Weights of a small transformer language model.
Architecture: RMSNorm before each block, rotary positions, no biases in attention or MLP, untied embeddings, normalized queries and keys, attention and MLP in parallel, paired heads, exclusive self-attention, value embeddings, capped logits.
Training: a variant of Muon for these matrices, 4777 steps.
Each number is 128 + 24 x the weight over its row's rms, rounded and kept within 0 to 255. Layers, rows and columns count from 0. Numbers have three digits each. The size before them is the row's rms in percent of the matrix's.

# down: layer 5 MLP down (transposed), 1536x384, rms 0.0255, rows 628-696, columns 192-287
# up: layer 5 MLP up, 1536x384, rms 0.137, rows 629-697, columns 192-287
down628 102:115130124137167107122113112126145103126133119143118137127136165103155158097071117144122142157157121101090121069086150140130121113130139137127139126125110169134115122098103142099089136113135086128120136149116123166113106141159144135135113140094138121131131134147097119151160125106166115147
up629 087:145121137140173136115101159115104117098104102119132109100135108093112107110136124131098134144102096103118070171127134141105138107150141134060118109134126135148133119174129102135177155153118137164091166110176139119110139093147161126136101154079134098142118134122105167140138154128136077117
down629 095:116156125112123113128141145114149071146193160123127140131128136118140156146120105138144133086145129110102134128137137159096086128126141148151092117138157138094096168121125135125169126071133154152133137136097130135155126161165102180123132101102087099099152146128125114089127122090129130167
up630 107:141121109118121159084136142108167098139100098153149067148114125080147197156108152122144150142170103151131089148132098126147116144120125178132147083161104154125131148136150114098127140120091117134080124133149090124129129131161110129123080126137137105097113122123167126145128154133141120133
down630 098:162129132121145119153118096143106107114151133140143103071112125142148127176145162182136139127154128137159136198129104137101132111143123098138109125131109142142133083129121167074087173167118176122115114141127165123137128178146159154130096133191096164139145156137104116146123160138124122139
up631 097:138099129107133114096153080098141100159153137133171143130141110120093171174133164099148135129157086113132137160107149106106146077131118116104127099104122125082104142131141119077102157120120119098116140173090115124119141125124146117114125159120105124147107127128130130140132109118166099094
down631 099:157120101123091138158133092115098112139190150149156108151102083133121132128141131177159163121107118114091153112152159118131158105126154116122140119149133116110112156090130159121152129108100154114119133140183113106091116166109118126115083139164109090109140124137134112148113147100149106139
up632 109:110151077122129125161141138146085100130104136159196122103132100123113135153126119109108130111119123122091116126122118170116129129108133196118129121104148116149155092113134127114158147151126161083074138147105142111096105116127139112155139097130111142074117183126160079082132133109077111122
down632 101:150116147141126142108140098107138100131135162110150133097133141129163091096131132150120128155172113138131121147108158108111134139153096065122101091140101116118124112137131193111107132114103143140113091092150123145154160112127132168117123194128110117155161112133145154150114093182143116088
up633 104:125102137134107148122072121134142133155166076155104146138151135138136153150158096103112165162103111162144165157117122131098138175099136111164092152118135102168105148133127111116108109147132119113090164133133148135100104139104165110133101139124129101150132110127190138094179134129123159102
down633 103:129129109117132133175134129110150097114175081122100125126146144087120109101115110103089135176106148094103150132128126152065117129144135091116089166112146106139145152132157164149095100091097102099175064116121128116145131133154154138121126090133152133103146160125142115087109115093130119115
up634 093:148111116065114144160190145147150127092083106134120165105162121140143103097112111145111109157109124135116102134145163153118109166165132126082120128117115121160108120105128099149145104113101100157119103094179139088138116136164112129153143124157154128150098119150141150160104153125111144110
down634 094:106078111125117122139151077099114172116094130153111146111153141187134095084167119145093092121129133158127110150187147130142165114116153148146141115109089115140125158112144120162128082110120066123152114102125150143158135114117161126144144083134146127172112117117122115143124159145101138112
up635 105:145130163133067087109142148098120120057121172114093164131136112132111116077156112151158091106100080100100089137168149171087111119161144121136112129135122137099116088170165132128104145126122112159099159139147133172157109080113157129133109133145101135107118142149115169118099099143144152082
down635 102:131153181137127100112139114147154144113098110127107139124099113120120115119081109089123158133115091111169160054116112157167129118135146156093106114117155099118118152150106107094142121102134164099122158143146160086120152103184162098117127158097129138136127125107118123098117146124130128111
up636 100:146144175110137122118170181134115109174108121152129140144083130121142091138123143138132115148145152133153137122147133134120109138088176083150132128158146126139142168140121143098132116072117164148097156129108114105113109136154097103163104171112132133167122119122135112132130127092151143122
down636 096:143132125145129098121151131164129097149167116194129115133100120125158141135111106130137082090110103126121130129124101146153139138155119189147133143103116134152151145111142144133115136111128150091139115137130104098153139165124146171112136177134137116123114152136106166103114143170138098144
up637 094:121160134100134118099132131180155113154132122157134125130149150112125095134145161123120149099117169141128109172140109155143104140066130153117119135109149094152130138141137128170095101132151126117174142166092104144123136118161155183133128125120111144111111132131115142153119147070069152129
down637 094:106162096134097166143094145185133097106107105145115118155115133081154111116099124120140099126125163139112133156149138112103125129160126137112136105096125165148108135124136135175135121131106154126096134122110124135169181110142087157147146177111122088093127117136089162160093103107127123133
up638 124:136141076134107161159097109123119139144107132158120154109107099096096137142082133154136130109132105136198140133064136109117089126146138071122118124141115157126113122137122138115143142137145155143148122157123156116166151123111133123124122107163135109122118080111120107133121108133089148158
down638 113:123113148117136141100142126129118092117140159106097125139189110126106124125105119115170111135126132123154103138116116127154129140105106120113153160100127104125130120146136154122101153152128126107125113146065120120129147145142121117123109082119109094095087112141144074133135140102154137134
up639 113:092166146133156126110141118105161106163141096119124146104137122162112131126120098155071146130157091130139162156138126119141146141114093142127132170112083147089140122119146147135134130153146137102132166135078121155088109110118155150148115172144125129122099146151147111114098115149105163131
down639 109:128198124121134126105113112126109142121136116092131133069105132127113148154101196132139158090104107107174138130126137117096126147105163083136111138124118147084101109101173116168130095095119129154122146144116102082147142090073110142132113132131165145113151106114120156126096115130129126133
up640 097:140086139175152103140173149151139124101126130151153121118128135133138127100109114116117165096107148119146142139102109106157123149119074147139144129108125158110113104151119145104183131191111122114137146120094131108078115146103135124155147109129093114126100074117111150124130157136071175093
down640 096:078106156169133100148122137140126175115067134141148149073130161129102105119116100095108126120101149118140132094112092096145136131145122126115164112100135175131107107121103168134141122154130123126152113129168161155066134108138167106183134100163134123091179129141114143085085119130125110124
up641 104:107136125109150111147158090122112168116152130094161135115121164137099116119140147136093094108171116130133127144155190114133120132136137088102083135129152126153207143149112131099093160105126136159101101132095116127113154101158086128167169148183162118143100129115114113175143113093147119164
down641 100:111122118151150124147104183137090116141105136120154150106148116087134080117091127140165148145128088166134105142139184165120106134125154117143108110131173137139111135112122133121129117063113135132116058150085148170135171141144129137132112125165104109143139111087105124119147158158153132092
up642 098:112083070116108138110171122126162144113109158100168144149144112102127137132095176113111148114167116127134112094145163168172131145128135130127125178175101122095141129110123111131163111132141133108149129090111117112144121156122126150148119153095096149131067156101164134130149124145150150148
down642 100:122097143105133206101165133126142142138104154147104119109143126149114128131142155104121166133101122123100122126153171164136152132093111117111127182160096135135152142121145119137097083137131103146134130133126120164156118155105117117143130139118149151086142082106202129172125146144133145173
up643 088:124115117177173131117163137163111130156124104126128131108156179125076133149095150144151163124149079132136118122149181152140187137131128131135162111144100127149145133111139140121097117133102169130119137127142103106104082111108105103122085110144114163176153091168127150126107180120120129131
down643 093:140148155183110120170150089118111131096125133102101124094123173125138084131110110115111129113139110123120114103116152130122126125118158125161122133089089130159131128069109175069109100124119124094136124126114116104087082111134114126111104058095119120159123109150115123105169129142129136139
up644 090:142147159155092094157108164114115094114131123167151136107135185109087145133141139087113131141125108098175118114118107114107146116138111091114095129125178099152143182131089151116144134121125124117148104175117101156126179132163143100071141150104110117123138107159149144127172162086098121131
down644 090:125123146163095140113115129111097140114141123102149179146127139094081140122112141116141135118117111125168118075139144094125095110129111088106109131135140103157130150118094169110166106130134195124119128133130141157134139128156133081099112110079115108126120158169098130163121105102107107132
up645 117:121117130141131148109172156089099151097100107102146097132134158137104135079132132159132111154148128135129144117141146142114124125160072134126113089075095086149112123113115124111146093131117109105112158102123120172100163130101073123125179133105153123099142163115129097089118106128117107160
down645 110:121135109127143121118179122115154143165095154154083103136140108101113162133122142132162173142132112121106198078133150126130150143152119135106143143103137128092128149136142157136098117094136137163117108152128112144108110147085146136134138114117181158129122088100100117103112173117145086088
up646 103:174166122119095169163101126105161132155147148149117092162117142121129118180113162195125107149114122179126117161095140158123082120126137097130151145144106169139086111108070136161141121124119104118128150125115106136124139143147101084145105083119136098125147127161138101159149127113119131115
down646 099:099134086135151087115143113150114062152123164154111143114117138112128117129132101123135107120161112111128151109151119138144173097127142176101133119134168102097145143147131110120126150109136088142122144133134138095162151129156133163114141164159112166135125127123126158093130138126127122108
up647 114:148151142148123137133142145146127133126136103120117121088146101101144120133157118129159129149119119124090105143119153160153130191110114124141083084100150079098117147131100126182140138146154089122069142123113122121102141161084122155106126080119104149128132153124146140153117165148117173140
down647 109:163139152092126122168127112104159136143157075116105170099142103124143155152087135105122107184168124100146148137100089152116156113143150138126172126147104151110126161129153096154103091099121144126117102102157108101115132137103126124116128129161145131136119145139155097121144104152135147124
up648 136:169122060118142098127144150113124117138111123137134107191132119131127138124120138107109073126135105121079134175119160110090062125114121139131133122159166125130152145146119131126135105108113145125143142159101093097131125125110147140131156103112106174166148109123109138150132107092158145094
down648 123:125148068107088114113079115113140133097140121111108107144116166116187144117126129151112114118158140160079109129137127154132132168092152142116153130138124120102119115086144135095129105083117169146085126134184171110127123182100132148111115136139121137118134120117113105138175105129129145138
up649 094:167112127096116109150172090130144133088137110124094143108129137115076128143141101143131157122141131106102140119140116110122168144119143131121073138122103115156147127138131129153126127115128126167138130143093127065115131118165076099116134132088108106171111135147115106116133118090124115126
down649 096:154092100095088136118116118123135140115117137129123190108191096118097121167157161175114132109151083111136108119123127091101146111116163165128113121091110146149165129124107119147135106152171143160147106154074151109117133153142086139077139122111118114152124102106117135119127104180192127135
up650 071:142063124124124172113113110149144123117156127118117129100136138138138143128177108125108088178169138133151163121123169156141128083115115144119133092132124205143070163126131102116158115181151140110116143133143125122146102095093123118120144158145106138115103110125169105121139105115129181124
down650 104:104112147115131139155123096149136103185099128140097129124125149113153153140139080125137139123141113136152147117114161150113130110144126117141137114161093068089125136135092088120143120115126126127139127191134122159170106132105137111158149150116121139112143159129121121121139096072087042101
up651 120:148148131123133170131117163152132131140134117153120116132104136138138082128138120133100141106127154109165143120149144101137159102128117119087124152120154125113158145122156102086212171106111117121129112171113137128137121112104139114202143102154123133134125127116135137120166149143114159139
down651 112:140099108149166091127160116172138167139141087102155135134098126109184155122099140179137128152091150099104174147139083147117143150135100146120123140140105125099111137134115134130098159168148128128170154113123176103146116110148126084144108065122124150127134140152130102119150143136122192165
up652 116:158147164102134139107114115100121137133111125114104127111129157171133141159132131148104152127115139126109134159186135152139114135120148136123138101157145130115108130129178130128147136122087129097167118096083127107156174118107109134154146163118130118136107139130140128093149147114142129138
down652 107:116165140186192080102161159098105096142108155150144126144153120109134161128119163118100122109160151141146132091114117110128106068121125111148159159143157170151131133155101096115127109152107096132120139106123150125107125110136126129117127112136148138138114107135099150139109127122162111115
up653 108:133158170109113090136156131117097125140114129145123076131108152142119112102093123174092118164107114128118154126140176128115101127078105133151164172113091132128118112121120153130124160144113118145099146102111129114136132120081122119163133141122166107159135144072126156142091098137147131134
down653 104:138165091103156112149127100118159127144136113147132113128092144127187153134134131126151128102139152129177146131168065108162122101078117121112119071130121141096124112120148119106121097107151127157108121136089115129090127150105142159113127094129103126097141130098159095118118140097177152163
up654 096:131121150101137102132112151170107159175136103127130121149147122130154094093105119125159159139121077143102158131111134115148102098157113128100165136108122112122095134098125127113128116114106144095134113142135139153148119157119159136121100137153149116120136104096163142144121147160104123153
down654 095:117098112106149092118063126168098145205115141127141133159140134125094095144127117136174098151117160157097112133100110085127144130099134172115154122105166137108138111151115117150085132122132125096160139120157111148125190124104155130134107082130104094134158131088112143121131158156159151104
up655 119:086124140116128143157109127096168130151151138125112103120142136081115150109115132121117143156160144118099133105156135134140145103113117124168113145101125152134131143111097080175149131149096143172145093107127144121102108192105109161122130097111160135122125095146143128113147173089152144125
down655 115:100100122103153106131154124145142123139112138134111146131139123097114123106102157149133154125137149125145136114129147137098101127130179148098120096109143125162127083142112050094133111086116162080157167178112106092118109071126101109138103150138134096099129093132171141161145144117143115152
up656 054:103070077131113151123150136094178157104139136137136162152105178141119165122085140130143142138153177130124139106135132114126147109169152152104105126130132148141138093130108131109121127113128101135091145157105125148115156131140108120146162140096127091095115120150171094157121154091126187134
down656 079:147099099088135158153110151095106075145136104098137093073176150116117119119106111119134128072134105132141106141144141125111150158104117120141060133131152144121128114123138119127124150121152086135100093130139107106115122169097131164139148128115120115107130153151093129140127136085129089177
up657 106:099134146108141085119137108134142104111132128137119166125161113152094115126127128143126121144132142163129108114144057170157110078112107144156127109124128119097118119161122119114128159180132125103136150129152147110149129107099174169141094187147116132082096134117142137154129113096108099087
down657 102:132190156167093174100113137148106135145121109119102137113128143128121135121097109121130126121152143120116129133135134119049121091150127170156142168124086146126170079162135108170153120142106138121144115104080128113119140118126113123137123171163120083122128111110132145119079155156137166131
up658 104:147131125152153101110134100152147111123142074098157127144180084145155100145138119098098129139124099108140154151136141180141104095109139115130122138142085107133158136118173133131118118157127087120086161121144117125115140170126095150137139149153136130066112112114117106139124121135137083072
down658 096:102104116100145138198102125135124117112148103122093110128097121090142131103116135141167104154107125147140138134142107092124135130131122130161114190089135107127180124130160166133113094134154121114126116127169137138116135153135088112106100103171091130123121137127048098132156117117153130100
up659 102:140141178158135131157107123108127093109104121121109114094094132116144108107126136115169107124120085093089094138082111193117141123122130117143104091136120122135134136107167105151127121163119144117113166143118132134091153117118133085147141157136117105101115104143094113156102125098136152099
down659 100:167142069161132164110118129110143185133160155137140124160175115101127096150091140164115140118158132136160129122127096104159122091140099121133112097103130163129106121126097131155094133141117105100121099143095112129160125145174131097087115130126115138152125150069131148111137147152137089140
up660 064:129109144116149162102148118136143092101146169152124139082160123154135132153109129098121089104175125183182134089123148165146152122187124128103110104192158136140148120146116119132141114122166096126077162119125132115113116144131123145174144119181146135129128099129100133134138149097097127146
down660 089:144140127097143143085143166117060147115110153150146138127097118083102144161091161179135145120098131145139131177127164114100126136100115129100142184159114115109122145139109126184127114136114108087124129133134149153129071123142116114120145162087119119095137126126146123111129126182142135075
up661 091:171128143170107107138120110131112120150104111143113136153129130183122134138146114124099123115092145133173111138104106164158104141123125126160154158134159129122117161163109097158118085161155090114164158171144116119122095077148112175145123114123146170131093168154135155116137160128100108163
down661 091:170125109095127127143132159127177113155103185136108105121133094161126127104113101126119123099113130162112135138091107105128125138118135097157170099159107155062217134137155145122113104139179089096194088155123117166108115110114135120144170106143151126128103128135143150119139150113146134162
up662 104:108085124137126134117130164168120085151159163117108114171151146130150131149134109110107122088080128108108142170146113162160078117123112161167105119140115138156132110100102129088092115129107119124119129132116158106131109080143093104155144138133107140121095143146108065155144128151056178133
down662 103:093150140109118132144116073156148148155124135108134103142103144116130135125130188084138162124107120117152115132138140134129148113162126115112128104098149097117144135142133149127147161164097122119138104185139145164127102137117124142126112125112130121153139128150128090122129132172153154105
up663 101:167124140101140138128120094136065135086099134086112147130160140136145162148108129108112131108149158126131110115136126168136135118124140092114165090160106189138130093123136150142134126068125137107103128139143101134157108130130103154120154121111136119129116136135111088144120114153154076095
down663 099:095128107142150083108122097156185130137168115144114060100134110117125118132099133151116101135119155140111117102132138138100142139103110114137150147128140141110088159153115141156162126128135102139111132124143107111152113141145091059131117097143132115107137107100160134134086169118103128141
up664 095:155126103105095105106120134115147168096135104115119126082154130115101150108133162093120154143151107162136102105160168146128147118114147124107148073145131128091125096156164146088151144132091124162097138116173078148150122124148135141102104101161162150106111141155129132117141146137102149157
down664 094:154100143143108104099140140099132115135131130096070111099137124075093116142143165108127157162140106131161100112086140083162126126128123145103136106137108126095131115142161135144178159100109110126141150142150096136130112132144099141112123155129130123126141122116193113096180105157117152145
up665 113:165121147111130152145122155164114100120135138099142106136151162158126112142077120175112133102103085087126106139125144088156074108087149146152104097154128103149117096148096125094171151133122097119150125111098111146092087124159120127129159152155122128102085135136132099160093098103070146094
down665 108:116143128123127127097114153134131131177145127124120118100131125088183093133182129134156115126134167131100162145139132137104120132167110074109135171110148130118130160117125140185152109090170144166130124100142083105141154122076084127144138142120137119139136138093122184097131167126156133141
up666 093:108132090161128113130065144181148117147153101105100117149152150136105091125160050155153122108120116128127132130157136110118113122147146120106109177117143145154145123123104139128133131088091145154106177139111125128121139157171126141074129140150103176150113143158144105157138157120135124134
down666 100:134150116129137129100104151138175122109104087131148120131149098117127109116153099151128112120152089132113134094139132105156110089130108130118116176082155124150150122103128139106136124142098116135137147143104081140142128114145073111096106157099087107138112127124115171139124166101130103162
up667 094:147140153109139105152156130180120137099132136122154136144174116108129148130206154132164109123173116143161131120126148121121169140100118140133139130161153107130147135130162126102129132169160146130125103177115129096141124147149102122109181126150127131111096131116105121130159093117149145142
down667 095:163128102141089162122106141114125162129156117166143169115143138132120135135157105160123109135164144105096073127117157095108133132143157106156102099136135134119112141119089119110126122121096129107152094171128130162165102170152124166141131076131117109118137150124102124105117142160098121168
up668 109:126131123082119186125145098156136160101096123167152148152123124195117153135107179154176158085114146125114116178114088134110142107127138125150132135154151194142176133117155130123108136143118140115074090158118135129134169149155094140136164167173109129143121120145138092132101132115132108153
down668 110:130116127119162139135178121160133121112133120134131132128130116104174152144130147113137172116126115132121105137109139117109143135136124134146157142139099115107123186156103126171157136097146116116100110100139074112107141108109112117117163137105118163075121130115120101087127165131129122137
up669 093:100104095143085117113134174115109101114115137107091100187156125088133098120129117151163126098114119088135118101169112130130078141122138140127112110131204118107112119115155132109091142153142158108151128141143175112127081121104130146163124108101142132135078126096124117094162153105129107106
down669 092:124176130128120098106136120175173117131160146130103107138133151117138107119115182130065145153081085108110132138101098156145125157093085159134076138104141137120160160141127131148131136130128130145123102123125117126158109130143127134113129101129133134126127135118093097081080166109143140123
up670 116:128096104167116129103146114120105147130153135149134131125136144142134095132131114164107160096124144139149121133118144133137114165130187136166082103140128086131128119164164089128143188132094147143167086110138145130111149106126114106097151140136126161127130159127133123165145124132089157159
down670 108:159092119129149125143109125115150153097147145120163147129126141135121126145116138131139146094117159193184129142129100136118148164127109081158086161164139100125116152139163129085120140120120150124173141147126178140126107117105145127128129149164108157120179154124140077147123132145135159169
up671 118:134123100122115121142112096126124171145111130134115146149116110143085108124127102148117135109108116164127151125218116155089107091170103121161132126109125145108130156128111114156104157115144126139153081113120145143141109095126126107148127107123149177150137085121148133090095111157103124151
down671 107:134128076130120096128095123141167125171133115122166118151047155135102091128148147127142117137115171131155107118104077100121145114107121139096146085140142091127160151136148136130119114154110155087133108132152134099154122126142120123096121124125160167145114129091102113131198115123137171095
up672 103:128149134170124107133135123118122137127125131137139140094133133118125111113086101170137144159129108112151117180136160160116109173143128178149174087104128149104104120154124112163113145129166124168099168138155139141140114120144127116100108145123127101131132127127156139109128155107165101111
down672 101:100170126125141134157117128137088147113179122149135122150134109138142121161122122079103097126095131056130107165126128102161133140123138108139141129154154126093108121121126148150158121100144163151123133155093105116113116090153117111138152100132114143154139117137069174158174120143132123122
up673 103:117112098123129134129149104124115116130144080148110132108154126088165099085084115164117083107187133092120124115131138124133124163148171152128116147087097106160118158116123097128130073139122108125142124130121139127113136138123105117110178131109149140135108134127100127115151114086128153154
down673 102:096129108195132140137127128109116137151175124156117102122117146109170122100109100174119127109121126113118123130135149158114131155161137102118120128113114141164092156129123112107184126128113134100132124129141112159096136127191147132029146129143126070113189141098109132112112143154155136149
up674 095:145104077112133113120147099132064142140124123189184117140185121143123087114136110159153144131111114109118102117151089136094084155132137088156139122113136076142118111170129101172124153155124099095116119150129123120128160128118128129136158115151161125166112146161147136036118159109123161097
down674 100:127081137109084198145104093132136146149109125120079098129092123147111093105120120086147105178121140123096136108113117107114099127162130097122122159155148146128105128116168154124154135133116120148133085174109140127109116105129150117118138163121152153128151181087126140162106135133125111181
up675 108:106134104134102136102107159104145175152159115146118119135153156212134129138140132132116080105140162083121153176111158150094098138119090074099092122100153147119146177112139140133084137130138094170123142105121211162123119113087123131154139172112113155131119131149128125101159118107109148149
down675 102:124093133132102119132125141125134147142143140114122109150120107158120133141098114116121088127152115154118118195132119118126124150106160176165097151140138138153140156091136100151113119155152129137148081152078108135143099130063141139151132173158147166151115133105134154122132094130143115088
up676 102:137139129087117125064115122139130116102116115124136163142112141146118173100078187122127139126140132123133152102185113125081126165142130163142098090137131118094105092188079125114139124130131114103120184116129150118114129130164099170073153150119147085162096092097084150126110159091121139153
down676 102:144120095141137108108116115154174135110129116130111150121122105138146178131103165120124110099105154134115120136072061095133139108101100119102158177102146140178142147106181119089120125111126112116075147174108118154125156135099132151138135120110111114116114140135123112129165132111131107101
up677 110:147118127094124127098138149089122157117119106164121136110123109129138096094097151173168126107104101116129124174160107093109128133118141148129118147125122124099181120119121143114145098155129118131118144143118130132064159123142157148106133125138170128137124120135114098092167125112107134164
down677 105:136160140091110117099162139103173132109128117153171099129167121139166132141105121102134102123152138147109163109138127105101120177130117143120113133136134151156106098072112109115124121128125097108153111148122107116114142114110116107130159182108083130099135098136141147136118147174160147105
up678 102:103131082122111106122176120129139101142143117137106160138107128131157094183084100185114136123171148109106101081139170136114141116164125127123097184154138122144137122131089118153132124113137126112152073145142130131126114093089111171099126099106170143133095111192090116095114120090150112143
down678 101:121121093106109105123124122159118102139112172124131088072109136109119138111139102117122117163133098088134174120141150125095146131125121172150134125116126159127168129128117118124113132104162118103099124143166150103192152133106150106087116096128110140093129131091103123101114108112112130082
up679 059:151112103144145122115127123155140123117141144180130133150174137183124108138160124126136146113140131136135114168128119166164111121127083146140112118152112121096110151107107134151141140121123118137121157140138101099154114115138101140147171119122122148104102102125177123147151125136120153117
down679 079:098166132145132172127114120090151109120114121143134093153155150105192129111107131102101129130126115110093114160112121144132133139126098180153138130170130124136130163156148141129129126110080147133148138137083089120112156140099212180173132121123148138088130165127101124142101166121148132183
up680 062:111145105146133155091138123110143101049114099143122132158200139149126135089118086128122116107148148132117167101139172126106142133130147168137121123137114118104163132149145136141114128121120109084096182118110128119083150127132128124094139078163130123078156103144133139137121084120099156188
down680 100:134119120103112105142096148150106138161123145128143120062168136103119130112163132098125168125114150139116129127119137129132103093155156159135115117097122134109129148205105146173105149148124134103102120115110180173074114111177134153141146106134144153131095114122148135056131149121172121132
up681 103:152131121132129112155141158115135108097167107170147167132135162153128084111129141133129134138109118132144129123129123108152152135142125119102146079110127121130104128159160118150154129054108132130143136100130127119079156085147141128115138141150133125130105143123135160152119129115122108120
down681 101:117156150147095124111138112149132114122133074123121172155112176176131136091095104137106137099116152086086143091140138137162102105144148115131149125107110125156096140126141150131138155108111162137128129062136135123114147118190129107135157134107163135119133075112114138182168159148123104180
up682 098:094142123158155124078126096087133099123101112140087163085121122149120151113132106143164105144094154105142145133150121098174139113149114139108093078105120181159150144143145112145114074147134170136092152109135120154148119146104118135164135118103157168114113131138122163174126096095152144133
down682 091:118148084136121120127081142134117159140110132161166111152109130147156115138105140115120112098132112105134073092121117113091105110140124189132199164126091096110130154120115110116156130097106140129118080104101126090138138140129182101106141094152095099198102111113074156113116141199135096145
up683 095:132119117124125144082161126124182105136142128150090143137129102123095116130125142196113137148112111175136107137122125129144153090112100107180141149135153115136121097166157114173072145143106141112120158135146127140149105144153128106104126149132094135125104097144103162170103146095127131149
down683 091:125117130133125140113107135085083149125109111109126074110145101072126165095182133103132106130153141138066105124139153125126118122100155166090161105125096168163115095123106139137185098139102143116142137082136092141093135175162168156122105127150110070141149170136114079120139153123114116151
up684 106:147130104118117138133108110120117126143121109152135163152139145120148095101117120123146117127133114115123128146068118116137151134148123117078126140145092184132178181135166145097137118098118100154121119121086127112124170141116103121071148115123157119123112110116142075128098080128145104146
down684 100:133142113110130147149111147151152136110133108132162116116148200069089129163123106089167163136133130166118127152096156171125117076116102146088140133126115156133150166114129147128150116120088149114158145146087111120074138108130112140122099108138138179068090136151123144127116101138155118170
up685 090:085118137141171132083162089128121103159128115146165139112115116142106120136109169123121107124147142149135129108165124153116118148089129143101126139107146111096144093101154111126171156171111148135150120142153148122111184150161160187158164110058098154076161122152145100127149105131097155124
down685 094:115140142190136165132118136134136106132090103123157139104139120094105154172098121119139133140093163142089125151144079183110181108124107130141134115090160113156145138132141103159134114135128173140157162119165139131171093132142142138122135145129078121085123114126112136129144088110112124111
up686 094:106143152160104085103142115151131149126151120100099148153164120127110150151091110126103138130151110137087120146118109111110162196075114147133099109095133107133135122118173114141137128129131118152087113120130097107134129147189111151097121123133095156150111095170107105117116158094116129130
down686 098:110203125127117122115128134120144168133137102113115142146115123112129148148106152141096129127123102142109129125120097111173145136107119169134112130133143133137111129105141127140127118158145119133109053139137093123165162141175148116137128113110106109156093166124100097096131159114159131101
up687 092:184139115104113073104132138122164143129122125130165137106070125109147126108131142127175162123145129160131123152171106168116128152138101130112135116167157107162136135121107132091116119151094089139146147143114132144137143155174177107131107182123116113136131107125104144140144137131123150152
down687 098:176129113144153145108114109130142112157139119134125145103128106137140118135106155150171145134135152126133096137098113127124149098133127082141109137110152134145144132125137098112111130128150147122101141146138139139129133142128142117142122107161133119158132149151167112117133151110133122175
up688 086:130143129117107113117116165101116138158111147162119091132122120139116143117112100132126102136163190152160131091129124139141185153132126172116080113124148161180151129110159104156089101161101127152093105131140107093154130094131158120111131149154138146163104107128128107124126157123120139169
down688 089:130129121137145119157131094129108099188083144139111099094138056127139123116120110118148144155143126113112138100146126133121116136127146168106116122102109186144129177123173184127123119103121087156107103163186117138094121145176129128130136102156156135144085106086134141146136146115089094081
up689 092:129131142104168160128141056139139128138163077117128138144129137125132108131080138127087104091116140175139151104100130114147087160094167130117127147092146138139125129090114158107168142183094091141094175114106127155168174108094153115111153155123120123135155132078150118123125154139138132149
down689 095:149132165165138134129093111083143123117172090096106135126135134166142120134150105107109109117094151179116123106115097118113160103107144148118160149119148167123119100086143125132143134115122119159118155110112151150172132128102142165128125141155110117097136138108093116101128142093122146173
up690 109:162140152095102123122105156095156109138091136115125148130171139133157167121148138168122144115114136112133104130179107194143172131148140128143120104094099087113124115123171172098144102108073114173129102148161135074139109150157149142138160146146165170123120154138129135121142142162084143140
down690 108:110138155134103136111127154102149138163124132143121089144118142115113140134143138137139156126097164101160077098139078142113168105132091103133134117083117117096144149108174176130140088155114104136163068116163162145172087151193136103105132137148179129132140176122160167127109155153096119144
up691 071:117138155099156159122126069139102117104159175160138115169117156152125154135117188179133171092114107132134131109127142145098097127125100118129116144093075135125069161145168121123156134110154105128111123099101145130126131125095142117111152112143129143109117155159139111137127146132137139140
down691 115:138147166135117162104147116158092124122158107157129163129103113102145155115114100157125175149091133158171131140124168126181146116141133117126130090142150136154128150099128120116117121149143135153101136123126081138116128144119052123128114119126142131125147113145183107127105172141173147117
up692 107:128147124119148102040124130106168139177155125121102101114151186108130091137154120112141065122148161163096122106171164185107141175137176138133114086129100116100120116150133123112147123132122149121117137110134131093104114133096160102091151109117116139094118164164155139122141139069127135108
down692 109:117149167097105106086144112086099112150148157146137157135147109149130138149151160105130150078146104155156151124082127140119102107114101137151133150129130132105160158071132115134136120077161121079157159090122153129154150154124126165113142141090127150128138125209056179136130131096134104162
up693 109:116129117101131132094161119120138103143181123121120127102128147114080157114152103124156129167147109155106117148100108160126195141138127151104119105167081125123134146124136154138109132140120151118175126191138155114135157113083119163151119152175161182149135163136144094092164164160104149110
down693 107:132128143087132164121115163204123162148136121133115146181151100148113129101128132137129149165168142180144098129132129118155138094107128086144097140157115124155107141148123151109154093153153121151162081123125137073128144140126121144137147151128182167121120097126128107129148105182152106076
up694 059:132120108091140186111140116146146131132131200170125155158160190139088169153125138153149152148137151137114184129147144136125145089181147128152083115098151110182102105153132102137158122132149117120085123152157138098144114143118139168116133128115119129098120105161155136146138091137125129134
down694 093:142108092135113142136125154171123061139157117133126161114142108127131141108105116111119133146131126110147105079118156085132147164118089132149130107138132147087137142168138110143127115122124144079171106142148132106113129137131143144137134079140144128129130057138129114134114133107102089094
up695 111:132150091096101148133140155156139142130096079101119137131107135135134122122111174084139167074105130126163113163146100111093129131112119098125104070138120118124157088125146099113132133128127138134144090151135095135112167151120133149099109127166144143134131133145093097125147133132131115099
down695 107:141107148110117136129100105143106140106116110107114174108131137156152136156120147145168104157124162095141099120110102109080126129065170099133082139148124131117147122123132151146135126112141149098125110133118116157139130099163143150174134149102134141128137138152128118156150129095153096109
up696 104:149110110099091134157098088154107138131126147155143152135133093131122118095129132133106118140153129141174155095153119130173134110174126112136115163155152117123152144122148131165108115116125173107138104137082127146120139096133117163193086150094129192122101132131103136062177124156164123154
down696 107:110141143168140124135128151136142120116105165131093135136149133135152115133096129144116138141130141129089121122135142144127135113128177135186141112124142137140113133142089130125144115111115115132112158086125131142114130103134106115128120126127119089119086144121159204147110157152112153133
up697 105:117101077105102146167111112153126132114123094124130117114151149129115136141171083154153130116114164118164145179098159112088126103112182144135113141140167146137150109144080124132151127125165127137135068195150140142134125140132149181127104157136153129125112114134148133097123092106096139080